Part of a small language model's weights.
Training: a variant of Adam for these matrices, 155M tokens, 4857 steps.
Each number is 200 + 20 x the weight over its row's rms, rounded and kept within 0 to 999. Layers, rows and columns count from 0. The size before them is the row's rms in percent of the matrix's.

# layer 3 attention query, 160x160, rms 0.0811, rows 0-159, columns 120-159
109,200,208,192,195,207,139,202,169,249,205,224,188,238,198,229,217,206,197,184,193,191,200,171,208,197,187,176,194,201,229,217,225,176,164,214,217,210,224,166,176
100,173,190,163,203,197,183,209,209,215,181,209,236,192,208,207,186,188,217,191,187,235,218,188,231,193,206,196,219,197,228,225,212,200,205,202,225,182,169,152,197
111,198,208,249,186,197,207,200,178,190,197,246,215,207,204,239,210,188,190,222,190,207,163,187,185,208,191,169,185,226,219,212,149,204,212,204,193,182,205,191,184
105,195,215,195,221,188,246,207,217,192,210,205,196,224,176,209,188,166,212,198,198,153,167,166,208,202,191,206,186,227,196,183,187,210,229,212,222,221,208,216,193
121,246,177,233,204,215,239,211,197,193,193,248,184,227,219,190,200,217,201,203,207,197,213,168,189,198,223,178,208,218,212,215,143,214,234,204,205,185,224,201,208
117,164,196,178,177,168,217,223,196,187,198,167,178,204,218,204,178,162,180,191,187,185,160,219,263,232,220,212,220,212,203,179,220,209,196,203,188,244,228,190,223
112,168,170,178,210,204,190,210,164,199,214,198,169,189,212,203,166,185,200,207,224,182,160,183,249,226,203,198,213,206,184,182,205,233,205,205,183,178,194,219,198
111,187,216,206,221,232,161,199,183,196,198,180,212,194,197,164,217,214,185,194,228,185,189,197,212,217,163,220,200,178,198,182,275,180,205,186,238,192,230,176,231
111,166,195,196,167,161,177,184,197,205,189,193,193,205,210,161,178,196,205,187,191,190,219,213,233,209,206,171,183,203,226,224,202,223,200,237,177,204,207,185,179
102,207,232,185,219,229,193,188,211,206,157,168,210,186,222,162,210,212,223,205,213,209,150,232,189,189,215,147,191,200,231,202,202,196,147,187,204,200,148,208,209
120,225,227,170,168,190,177,186,193,221,204,187,184,209,213,230,211,195,223,198,181,187,193,180,180,222,189,194,175,166,265,202,177,156,206,179,205,211,211,192,172
116,180,195,227,210,193,248,209,204,208,213,228,207,171,195,193,212,186,156,220,192,177,222,205,195,162,230,205,203,203,221,211,231,212,257,220,205,212,214,203,188
115,212,217,203,214,186,200,202,179,220,182,203,205,182,244,202,174,204,180,194,179,161,224,157,200,193,190,219,196,204,197,190,224,227,216,165,207,178,182,189,202
103,221,183,176,235,228,199,232,206,228,220,196,224,198,193,188,220,208,223,225,226,177,180,244,191,217,231,218,199,178,193,226,232,170,198,194,196,193,211,191,187
116,192,203,175,196,222,193,201,212,193,223,194,183,219,157,181,172,194,234,166,207,244,218,200,200,189,212,144,211,190,190,195,192,229,171,232,216,188,177,191,203
111,239,195,202,198,222,192,202,184,222,190,153,192,221,205,218,166,218,191,225,208,175,201,176,173,221,214,220,222,195,214,204,169,186,188,200,145,208,205,197,207
110,217,195,167,254,240,239,214,177,227,209,241,181,184,192,219,156,188,208,216,191,187,199,179,207,184,184,203,206,193,190,203,183,208,208,182,256,200,186,174,202
099,172,214,205,246,168,202,180,188,220,191,229,223,172,198,196,190,168,174,211,183,188,173,229,221,197,219,177,208,195,192,178,224,186,199,191,197,194,201,186,212
124,222,224,173,184,218,160,200,218,234,204,202,174,171,220,211,212,185,230,181,144,223,198,166,185,168,179,174,176,168,180,200,209,178,191,176,222,220,204,220,177
122,230,196,213,220,194,172,174,193,186,203,174,184,202,229,214,179,206,194,175,208,218,203,235,224,249,188,208,222,197,193,178,180,203,180,189,188,217,201,185,208
116,225,185,185,206,209,179,198,246,191,227,188,178,207,198,216,203,207,199,206,201,226,200,172,188,222,155,207,226,214,214,183,163,203,198,200,244,211,192,177,217
109,178,206,212,187,213,201,191,179,219,220,199,202,240,162,197,200,169,197,213,177,205,186,225,223,189,206,152,196,211,206,178,202,192,166,193,184,180,221,212,191
117,185,209,216,262,198,235,204,198,201,219,211,213,197,230,203,196,189,220,215,172,187,203,204,234,233,157,218,211,210,192,214,204,184,201,202,217,201,198,242,192
106,214,189,200,179,200,211,201,189,208,218,194,206,213,197,207,246,177,185,202,231,176,147,214,166,211,233,195,184,192,220,195,203,188,190,229,190,192,240,214,212
121,205,222,211,215,203,175,214,200,206,186,213,224,192,189,202,244,186,211,198,198,199,193,202,200,175,195,196,221,226,224,205,178,214,198,194,201,192,193,195,187
107,200,182,189,167,202,179,191,209,209,179,173,185,176,176,215,171,209,211,210,174,232,257,190,195,185,144,204,218,212,188,199,166,229,187,205,196,215,211,235,196
120,231,227,212,191,215,232,187,225,197,180,149,196,197,198,225,193,214,187,170,195,193,223,207,182,195,231,158,202,185,214,209,228,208,168,200,191,202,149,199,202
129,167,188,232,212,239,169,210,172,207,200,190,191,234,191,190,209,207,226,186,181,174,190,176,188,186,150,184,212,196,192,209,219,235,168,185,218,196,228,231,192
124,181,211,197,189,236,191,203,174,207,194,180,208,181,190,197,179,179,204,219,194,224,168,227,219,213,222,214,221,204,227,184,162,246,234,194,236,201,194,194,215
119,180,175,197,226,172,199,196,235,189,164,225,212,166,200,205,194,191,214,218,170,214,188,197,249,182,198,144,173,210,198,216,188,167,177,182,206,206,200,173,209
107,198,198,209,218,214,248,220,207,203,178,181,212,204,214,190,214,218,201,217,198,203,223,153,237,204,193,180,210,228,207,216,178,214,231,199,240,214,139,179,219
109,194,182,232,218,182,228,182,215,145,210,241,222,192,192,243,204,197,203,191,194,192,193,189,177,216,155,169,193,204,155,198,183,186,202,194,179,216,212,250,170
080,218,240,165,200,221,163,204,183,211,204,211,245,235,226,176,212,188,194,202,155,224,202,197,195,165,189,187,189,234,208,206,210,185,202,197,192,212,169,189,203
072,158,220,208,191,196,240,195,199,206,185,189,211,213,177,205,209,194,211,219,204,193,213,169,205,202,237,197,215,229,208,211,205,161,180,182,179,216,206,187,201
070,227,230,192,194,183,202,187,191,163,214,188,198,167,160,196,185,195,207,212,177,213,226,200,171,174,204,174,190,193,204,189,177,204,214,190,160,190,186,180,186
061,176,229,209,228,219,165,222,178,208,193,194,208,183,175,187,213,208,195,188,244,205,197,183,211,203,171,187,205,190,211,189,181,204,199,177,201,176,181,176,222
071,160,201,206,182,251,246,201,215,199,164,214,174,197,186,233,237,182,216,194,199,195,197,165,208,211,203,172,203,178,194,189,194,202,170,204,257,208,202,200,197
071,192,205,187,226,200,192,184,163,195,218,221,207,205,210,229,208,214,194,179,238,155,201,195,225,226,188,212,190,212,207,188,187,218,199,181,148,174,218,218,175
069,185,211,216,190,187,196,191,210,172,223,204,226,167,227,230,199,223,183,175,183,198,183,207,187,198,184,178,199,199,225,200,183,154,209,167,201,217,216,229,155
070,188,172,232,205,220,255,203,187,248,228,177,257,203,225,209,219,183,179,182,179,175,206,205,202,185,193,213,241,205,192,184,219,212,210,178,213,215,184,169,189
070,227,191,254,210,219,220,233,196,170,185,193,185,189,196,179,219,176,227,222,194,227,174,236,215,211,230,259,215,181,172,191,192,165,224,184,199,204,230,216,223
076,209,224,229,171,212,188,184,181,189,242,210,230,218,195,227,204,184,184,185,217,193,190,173,218,207,192,176,193,205,167,214,198,197,196,181,217,150,173,230,202
071,193,190,233,185,208,160,222,200,199,179,218,172,206,226,200,205,213,206,174,216,213,170,219,199,213,223,232,195,195,199,215,223,224,197,203,210,196,210,194,213
071,159,191,180,186,182,209,152,183,191,210,178,197,194,178,193,217,223,188,206,239,181,199,232,239,204,233,208,196,163,191,189,215,205,203,195,185,194,198,194,195
071,173,211,210,194,196,187,209,196,212,187,168,260,233,168,211,195,186,214,185,204,161,176,193,213,195,187,198,201,153,221,188,184,190,210,199,217,156,186,190,202
071,260,161,213,222,181,194,201,236,181,212,211,207,197,172,180,210,178,220,206,193,224,219,191,184,177,219,186,219,226,223,205,211,206,208,179,218,218,199,195,222
065,220,200,186,219,221,145,210,212,178,239,197,203,205,191,198,220,193,190,197,188,227,162,198,195,179,201,143,190,175,221,172,182,190,212,236,217,193,228,192,214
067,187,194,209,224,192,207,190,171,235,187,151,192,206,228,201,182,197,213,200,201,192,199,211,231,209,181,202,195,220,206,227,210,207,206,152,186,201,189,205,171
076,171,180,166,199,211,233,209,194,216,197,183,194,206,212,214,200,170,183,191,202,183,172,189,193,189,244,222,260,208,220,192,180,215,193,211,175,221,211,242,214
071,183,158,203,199,221,199,206,183,241,188,203,199,205,202,222,218,180,205,206,190,185,227,177,233,200,191,196,225,211,198,208,203,200,214,222,198,183,174,182,219
072,185,182,216,216,243,211,209,196,212,151,185,185,167,247,204,237,177,205,210,200,201,200,189,161,179,204,206,244,219,216,215,175,220,220,197,198,221,179,212,202
071,187,208,209,177,194,232,195,227,187,148,191,161,201,195,197,185,188,209,172,185,182,195,173,174,178,171,185,179,195,187,205,214,195,212,175,212,207,248,173,201
065,230,165,236,190,156,209,195,173,175,211,215,213,214,235,202,208,189,215,185,191,200,168,222,199,187,206,208,176,229,208,201,196,220,200,198,181,151,206,176,193
067,222,176,158,194,217,180,214,211,162,186,201,194,157,190,216,188,150,236,201,228,208,220,188,190,174,187,176,192,169,193,186,199,190,236,200,217,231,226,223,211
072,205,213,190,195,203,224,202,187,237,163,186,213,201,188,183,181,173,216,246,177,202,190,211,201,213,184,184,208,203,204,210,217,187,225,195,177,182,204,194,189
074,218,182,178,213,181,197,188,176,215,205,213,164,222,204,219,155,188,198,203,196,182,230,173,208,222,176,215,205,242,204,231,191,154,170,231,188,236,211,223,182
072,195,227,226,189,211,252,195,190,176,192,214,202,202,229,237,256,208,223,196,195,181,193,179,198,172,220,203,209,222,227,227,178,203,202,211,179,209,194,198,186
069,178,185,181,189,193,216,221,224,234,178,150,213,210,222,171,214,223,194,184,189,192,205,217,182,217,191,199,200,195,184,209,206,218,203,227,195,205,187,200,210
063,199,213,213,215,199,193,180,169,196,182,188,198,215,170,194,223,228,210,237,194,236,188,194,194,201,195,185,215,162,189,186,198,167,197,192,177,235,216,201,202
078,223,225,203,219,192,198,209,224,154,211,231,165,200,204,171,173,234,196,196,210,235,209,196,202,211,186,225,181,196,196,193,201,218,177,192,213,200,229,220,196
068,210,207,180,212,191,215,184,197,209,214,234,190,224,225,202,181,208,170,234,243,199,216,200,218,198,174,246,166,228,167,197,212,223,257,176,213,162,196,178,207
070,157,186,204,185,215,206,196,220,220,187,198,205,216,181,227,168,195,205,169,205,176,215,209,183,173,188,229,210,190,205,221,242,211,178,216,197,192,147,164,178
070,222,220,205,214,188,203,208,169,195,231,201,193,218,191,204,180,201,198,181,206,206,180,164,226,202,221,246,178,175,172,196,206,184,184,236,182,182,199,220,197
073,169,153,253,204,243,211,183,210,208,185,189,184,213,194,199,224,182,196,208,238,186,202,207,215,200,189,253,191,200,170,231,201,206,230,202,215,182,192,195,197
085,213,172,228,221,172,177,174,154,210,196,176,191,216,223,204,179,194,198,176,203,238,209,229,200,197,190,232,208,214,203,218,194,190,219,229,195,191,203,222,194
069,229,192,190,204,218,195,179,211,198,194,209,201,199,226,204,172,188,207,206,178,213,170,223,206,173,171,227,170,253,199,239,205,205,204,206,181,153,186,217,204
079,189,185,169,183,226,221,219,219,228,236,204,232,174,206,172,177,201,211,213,171,225,220,212,208,204,209,197,212,198,200,189,213,183,185,181,198,225,212,179,211
066,209,191,169,188,194,193,216,227,186,176,227,204,187,186,209,226,172,197,211,189,154,168,179,193,215,207,174,195,260,201,189,196,215,165,213,236,206,230,192,186
063,208,191,185,201,187,184,217,195,162,195,213,191,190,200,194,214,203,184,240,193,213,180,198,216,205,202,218,187,219,207,224,234,235,214,198,212,227,194,179,196
075,193,215,225,203,168,169,196,187,180,203,223,189,241,214,220,201,179,210,187,236,211,193,189,196,199,185,205,193,179,186,181,208,205,226,219,223,194,179,225,200
070,230,186,195,162,201,204,199,228,192,197,174,222,193,217,177,175,216,212,221,174,183,203,237,187,201,232,209,196,212,213,182,188,207,202,207,178,185,229,225,193
067,186,210,197,208,237,198,211,225,182,210,216,185,187,176,178,201,246,179,192,200,175,212,195,227,227,205,191,224,169,180,210,161,212,185,203,202,214,186,199,217
073,219,179,216,217,202,187,188,186,217,201,191,180,233,227,195,185,205,205,162,222,231,199,231,192,213,198,261,196,245,193,171,206,212,215,243,153,197,202,214,207
066,191,219,199,212,193,178,234,195,178,214,232,199,241,213,200,199,181,218,171,215,226,204,179,200,209,207,181,199,170,200,183,188,207,199,232,227,236,178,198,223
069,207,196,220,203,169,169,205,180,182,221,211,174,215,190,191,201,209,223,199,211,208,193,181,207,206,202,189,192,177,226,196,182,207,210,204,214,204,193,224,190
061,155,205,211,199,189,208,209,191,174,224,214,188,182,214,217,220,212,210,172,215,199,242,160,220,224,217,188,204,188,191,178,211,201,208,226,209,226,173,172,198
076,220,193,173,190,215,205,232,218,200,222,189,226,173,209,188,174,222,224,201,182,212,215,208,198,210,230,183,205,194,199,165,220,185,193,202,209,238,218,196,224
065,204,224,214,184,213,220,200,226,202,174,182,203,207,217,209,202,191,173,243,190,208,202,190,219,219,219,220,205,231,183,187,217,203,210,196,195,186,217,220,200
072,238,182,201,193,205,202,198,204,162,203,214,221,200,169,212,217,186,192,211,222,204,191,184,203,208,193,211,216,211,188,168,217,216,229,210,182,204,211,244,196
080,185,217,185,170,171,205,229,227,185,191,225,212,227,201,195,214,205,223,209,200,189,203,175,217,213,225,174,197,217,204,170,215,187,182,195,197,208,213,215,229
064,157,215,209,217,200,169,227,219,164,219,220,193,192,218,202,178,207,228,185,206,172,222,199,194,219,202,177,196,170,197,181,194,209,193,243,215,228,187,202,205
062,188,187,155,195,192,226,209,227,184,199,216,235,212,207,175,188,187,207,192,225,210,223,216,203,184,167,172,221,211,190,184,224,206,202,186,207,227,210,180,202
065,208,220,193,227,207,199,181,170,210,207,186,181,211,226,222,194,219,191,169,212,199,200,197,207,234,188,220,197,195,205,190,155,207,209,241,187,150,146,217,204
067,222,164,205,207,168,201,200,164,192,200,183,214,197,166,182,164,162,194,193,179,207,196,206,184,187,191,202,207,191,214,209,220,196,186,208,218,222,215,210,183
065,195,196,220,185,207,186,202,222,206,206,216,211,204,161,184,167,186,197,216,207,212,211,212,183,157,210,188,205,188,188,190,203,179,215,190,200,200,246,204,188
063,183,204,184,196,197,222,204,172,232,192,193,207,180,176,203,202,235,197,192,182,206,213,217,203,204,237,210,202,203,205,229,193,189,165,205,233,202,192,155,201
069,234,175,161,188,194,205,203,195,208,151,175,214,197,211,170,209,177,189,219,199,199,200,210,184,176,195,170,218,196,211,193,238,188,220,201,165,211,233,209,190
066,232,195,173,206,193,196,204,194,196,208,196,201,177,203,171,172,237,196,155,207,184,211,195,171,213,192,221,199,212,211,196,173,218,185,264,207,191,181,193,197
066,217,181,203,173,189,212,210,196,198,187,181,205,191,209,182,140,226,220,193,199,228,213,228,190,175,227,219,165,238,187,199,218,207,229,203,157,213,222,210,198
057,195,215,213,205,212,192,180,189,205,188,169,155,202,185,216,207,198,201,214,221,212,182,186,229,184,202,208,188,186,209,209,191,164,229,165,219,174,202,196,226
065,177,187,172,194,226,220,206,211,240,237,180,209,163,192,176,206,219,181,221,155,224,191,200,215,195,218,222,192,218,201,180,223,188,183,171,200,192,197,197,199
069,173,218,193,170,172,191,208,213,174,196,208,210,180,244,196,173,201,219,212,213,208,216,209,171,217,186,212,179,191,188,208,206,153,199,199,216,219,193,183,199
068,126,215,204,202,195,209,199,198,203,191,232,190,248,185,210,226,185,215,194,237,189,211,185,194,210,186,210,216,208,196,196,203,189,210,190,196,205,209,167,191
067,179,221,206,218,217,189,217,216,244,224,180,188,157,168,217,183,190,186,216,182,212,185,216,192,208,237,201,194,163,195,165,197,165,208,221,241,215,203,187,219
067,174,183,186,203,224,196,213,216,202,242,190,171,187,198,186,171,212,196,213,181,180,221,186,202,222,205,230,192,190,186,192,194,195,189,201,226,203,207,190,211
068,209,199,161,183,242,192,181,189,220,202,233,195,243,183,202,248,225,177,170,190,191,182,170,192,220,199,216,216,218,192,200,185,193,184,190,183,154,157,158,204
120,199,210,202,217,214,206,170,216,192,219,215,208,182,235,215,181,188,178,181,199,213,222,179,209,208,156,155,221,195,196,196,235,218,202,186,196,190,184,203,224
132,187,223,197,194,153,214,167,219,174,219,197,196,244,215,199,199,188,176,171,194,212,195,198,215,200,173,227,215,198,206,232,178,209,190,187,211,228,204,182,191
131,223,181,216,194,178,204,199,219,189,185,204,174,144,154,189,193,175,203,221,217,222,211,203,210,214,165,245,239,212,190,220,179,185,225,196,197,200,193,199,210
127,227,186,179,191,189,173,178,207,144,222,203,204,191,179,169,203,186,176,203,228,189,224,188,196,206,175,188,197,197,191,189,219,233,211,214,182,183,200,213,193
128,205,193,177,224,188,190,213,231,177,206,204,199,210,200,173,175,191,227,168,209,215,201,202,208,196,197,188,193,234,181,218,221,203,189,196,230,237,151,185,196
133,203,196,187,196,171,163,196,245,192,215,189,183,208,196,219,189,189,208,186,156,217,215,195,210,227,221,194,217,219,231,216,211,173,160,202,187,220,193,205,203
130,196,179,242,169,226,185,218,224,208,184,235,181,197,196,185,223,179,210,198,182,213,179,210,185,162,203,185,192,185,183,184,194,186,188,196,193,183,218,211,194
137,223,190,180,201,211,168,205,217,210,188,167,228,195,224,184,232,187,167,197,191,166,207,207,205,205,172,227,212,213,210,200,227,213,195,182,168,196,197,215,164
131,215,212,173,225,181,217,188,192,182,209,178,229,220,230,197,201,236,225,190,228,199,195,184,248,221,194,198,202,198,192,195,182,188,188,211,172,232,225,185,226
136,218,188,193,208,172,209,183,171,224,218,204,235,205,221,227,225,210,218,222,183,182,212,209,194,172,221,197,208,218,176,213,171,194,200,207,170,199,218,193,166
137,219,162,204,161,205,173,215,191,174,197,213,190,185,228,192,192,196,213,197,191,204,216,160,208,227,198,214,228,185,169,240,200,238,175,208,154,175,219,235,188
127,176,171,219,207,194,183,210,197,220,249,198,187,215,187,169,182,182,172,231,188,258,217,180,186,212,174,175,207,206,195,188,194,217,209,207,262,186,205,215,203
119,192,204,167,185,221,188,218,214,174,211,217,194,221,223,184,189,174,207,221,233,227,214,159,190,181,196,192,191,195,215,173,200,201,211,186,176,181,184,188,206
126,179,203,199,188,185,181,193,189,217,219,185,205,218,206,189,189,207,167,153,189,222,200,196,209,197,195,204,214,164,229,240,232,230,164,210,212,176,205,194,195
142,205,208,198,219,241,209,237,202,216,178,229,204,202,226,192,182,196,175,188,190,201,183,236,193,195,197,207,249,205,201,184,191,248,209,201,193,188,169,210,201
138,169,163,228,191,201,184,216,177,190,208,225,171,219,196,171,220,222,206,207,220,208,179,224,184,174,219,237,213,138,177,223,173,196,221,214,180,177,183,186,205
145,222,187,188,230,200,205,240,166,211,235,172,212,204,234,221,195,199,197,227,158,199,230,165,206,227,183,163,175,204,185,181,237,181,219,178,229,229,198,218,215
121,201,197,217,218,193,211,191,203,202,217,208,187,161,196,199,178,191,212,221,210,247,200,201,225,216,214,190,209,215,241,174,197,173,203,180,204,177,218,188,221
110,212,207,237,204,189,213,182,197,192,249,226,207,201,199,243,201,171,225,198,173,232,247,166,193,186,159,201,191,210,167,216,199,209,211,186,229,201,200,226,180
121,183,169,173,206,200,178,225,210,212,206,185,213,214,176,147,211,215,197,224,207,208,199,194,229,182,188,205,221,212,182,203,200,219,222,219,199,201,190,172,223
116,185,168,183,178,174,184,238,194,178,210,215,185,200,195,166,206,195,189,198,166,215,201,173,242,231,171,229,225,209,168,219,196,192,211,185,208,204,185,242,230
133,175,238,179,183,187,185,202,215,228,196,205,210,212,199,197,224,165,152,222,183,213,200,221,219,229,163,220,196,230,230,207,195,206,210,163,235,224,216,207,180
137,202,211,226,202,221,184,219,208,207,211,214,211,205,204,223,179,194,186,181,192,179,222,181,194,192,157,166,174,181,160,215,216,205,184,189,227,222,252,203,175
142,193,194,187,205,191,176,226,235,189,195,201,217,233,197,204,209,221,196,226,225,234,176,186,195,224,178,209,218,171,168,220,164,201,162,181,187,231,217,214,181
121,227,190,189,200,190,178,191,211,171,222,172,175,195,194,149,188,197,204,213,190,189,187,184,186,166,233,176,174,190,216,168,212,223,192,232,194,214,212,181,208
134,213,200,189,226,182,181,207,228,181,191,217,239,161,198,199,193,176,209,227,234,202,179,217,237,205,206,201,183,230,203,196,192,195,182,159,169,210,224,188,176
142,216,190,199,184,156,199,200,172,200,161,175,171,186,211,185,189,232,196,244,183,157,191,179,189,185,230,185,176,177,185,200,200,213,198,220,182,230,245,186,192
105,166,193,202,198,210,168,198,169,208,197,177,178,186,197,193,212,207,175,201,218,205,190,191,185,224,172,174,226,169,198,201,203,237,237,194,218,208,169,198,212
128,227,199,166,169,230,214,214,210,203,198,199,196,206,199,183,243,220,213,177,214,169,196,194,183,208,181,221,197,192,197,215,175,195,200,227,198,240,219,211,185
134,199,219,214,230,205,186,211,216,208,172,209,223,178,209,223,191,198,177,198,209,195,181,200,240,229,175,198,189,188,166,216,227,187,196,166,217,210,231,195,191
137,170,206,222,184,210,195,183,210,198,197,186,200,206,227,230,210,191,202,198,182,203,192,177,203,231,186,172,204,233,221,186,202,207,186,175,183,200,223,216,181
112,163,163,206,183,234,209,197,178,231,202,199,200,186,204,155,220,178,160,241,222,195,167,218,196,195,205,197,197,199,197,170,209,217,237,191,195,185,177,186,184
108,263,187,177,204,182,220,202,192,203,176,155,205,174,193,208,205,180,220,232,200,161,199,190,210,188,213,194,225,247,222,192,202,210,200,210,178,224,209,202,201
111,201,196,177,211,197,193,198,197,163,242,205,205,221,203,198,203,192,207,205,207,233,227,172,195,213,192,177,200,219,210,180,193,202,200,183,190,189,183,210,229
100,185,161,235,218,179,194,156,163,207,214,195,176,191,192,202,224,206,237,212,197,230,181,198,205,190,237,225,230,181,193,181,174,169,214,226,186,190,166,193,225
073,193,180,197,189,225,190,249,189,189,236,206,191,216,211,173,200,218,180,219,201,238,196,169,191,205,196,190,215,179,199,162,196,225,209,200,209,214,179,211,248
105,187,211,239,192,235,207,219,218,222,197,238,194,196,178,227,215,180,170,206,175,222,184,195,160,198,200,210,200,206,200,170,184,199,204,203,223,187,187,223,189
124,200,212,206,194,202,208,182,207,174,172,221,200,167,211,201,202,172,194,196,227,197,200,213,226,214,185,235,231,209,205,208,180,209,211,195,169,172,181,214,212
091,209,194,223,206,198,177,162,207,178,207,197,188,188,228,212,195,183,184,185,212,160,191,200,199,181,230,201,181,180,227,195,214,210,182,215,174,176,224,198,172
099,211,222,195,197,194,223,187,161,211,176,173,200,194,188,214,204,234,208,189,203,174,198,181,197,209,231,186,187,193,205,204,223,184,202,216,205,206,195,190,226
103,183,217,157,218,191,206,187,232,219,196,180,205,228,230,211,171,208,180,159,192,196,201,200,212,221,183,148,206,239,225,206,222,229,179,215,211,221,160,191,194
115,164,235,214,204,214,220,193,214,223,185,180,185,172,185,215,201,174,191,198,228,207,183,231,233,212,187,212,216,219,259,206,194,186,225,169,206,187,215,222,217
101,200,212,199,179,152,198,209,229,196,209,203,173,203,176,213,194,194,194,208,153,242,196,170,205,212,199,211,223,223,230,207,206,183,183,191,214,199,215,218,238
091,219,207,201,204,170,199,156,175,188,205,170,184,166,193,189,196,179,171,234,180,192,204,176,193,192,197,170,175,197,224,170,215,202,205,196,227,204,222,178,199
088,221,163,233,212,207,178,220,187,177,212,188,213,187,198,207,231,223,206,209,216,224,196,158,207,201,170,185,227,163,173,208,200,216,217,192,173,202,224,209,221
106,206,218,182,203,195,161,211,226,179,169,213,209,182,202,216,192,218,215,207,217,197,207,202,193,211,226,199,208,220,203,204,174,172,162,178,147,208,221,185,176
107,168,200,185,197,164,173,206,208,209,215,169,223,217,210,190,217,202,164,232,196,223,185,188,232,205,202,185,191,214,223,196,199,206,175,191,201,211,223,184,190
094,200,204,225,163,185,192,158,199,202,192,214,182,202,192,201,192,193,196,191,169,196,182,194,215,189,192,221,192,193,214,218,192,208,184,215,199,196,239,198,184
111,219,230,212,212,179,210,191,191,207,190,204,207,179,220,262,179,191,205,171,203,210,222,178,224,246,190,184,191,210,193,229,203,181,162,186,210,207,233,225,199
090,217,174,193,218,197,217,178,218,196,211,209,180,188,163,194,164,187,241,190,222,200,216,189,197,179,232,182,165,215,208,210,198,183,201,226,211,192,215,177,201
095,174,186,206,197,202,190,198,196,201,186,199,181,207,183,200,196,179,162,208,205,209,215,218,188,209,158,220,207,171,203,245,212,234,216,213,221,199,170,210,184
110,207,224,198,202,190,224,196,176,213,216,217,173,188,187,192,151,190,183,162,188,215,209,236,191,173,207,211,217,170,234,207,230,224,203,215,219,167,160,185,231
113,193,228,196,227,200,204,199,202,210,190,197,205,206,190,198,204,191,187,219,213,196,184,219,199,203,206,169,162,199,194,163,196,163,236,167,224,224,190,165,225
113,211,184,218,210,162,197,218,207,188,211,193,197,189,187,199,159,205,208,227,220,213,175,206,220,169,212,177,192,173,169,223,197,221,181,200,195,195,246,188,215
078,207,203,194,202,240,191,244,183,230,186,204,195,196,221,194,203,197,181,172,183,186,161,215,221,218,223,201,217,193,236,179,244,205,185,192,172,185,183,234,216
110,203,196,195,192,205,200,187,167,212,208,191,178,194,237,214,208,193,192,209,170,164,236,188,178,190,196,186,183,161,206,217,234,226,207,201,202,185,182,199,186
114,193,174,191,187,215,203,222,181,187,161,222,202,151,169,158,200,188,202,238,225,191,178,211,201,187,224,219,205,192,191,175,203,220,198,200,160,165,183,202,185
128,183,200,232,190,225,236,195,168,235,203,201,190,204,219,218,195,216,212,225,190,194,185,198,158,167,226,172,176,195,211,175,179,213,205,215,217,175,220,193,197
093,217,173,233,235,217,188,185,182,185,257,203,202,180,201,192,166,178,221,209,191,222,221,195,182,203,205,168,174,251,197,152,201,205,238,194,210,180,196,204,204
104,192,223,184,206,176,227,185,193,210,188,199,228,215,178,196,216,250,227,206,212,195,192,219,218,162,241,238,202,215,209,206,171,166,194,220,182,211,200,169,210
095,205,210,175,182,151,208,196,177,193,196,181,209,207,188,211,204,209,198,233,211,189,174,214,211,217,201,221,191,175,208,229,172,184,207,203,210,218,237,216,200
110,231,191,229,226,193,211,204,182,220,183,197,238,158,219,234,189,166,178,217,174,174,211,192,232,226,167,186,194,231,193,202,234,202,209,161,207,206,226,187,195
101,198,215,197,217,209,188,164,225,196,224,231,238,214,205,198,182,194,163,184,250,214,198,216,193,189,163,196,206,192,196,193,183,227,197,188,212,179,204,169,173
103,200,210,171,173,212,193,204,197,176,193,195,181,208,196,157,190,220,185,198,213,185,189,165,209,205,203,185,196,165,213,177,197,219,205,228,186,206,216,200,234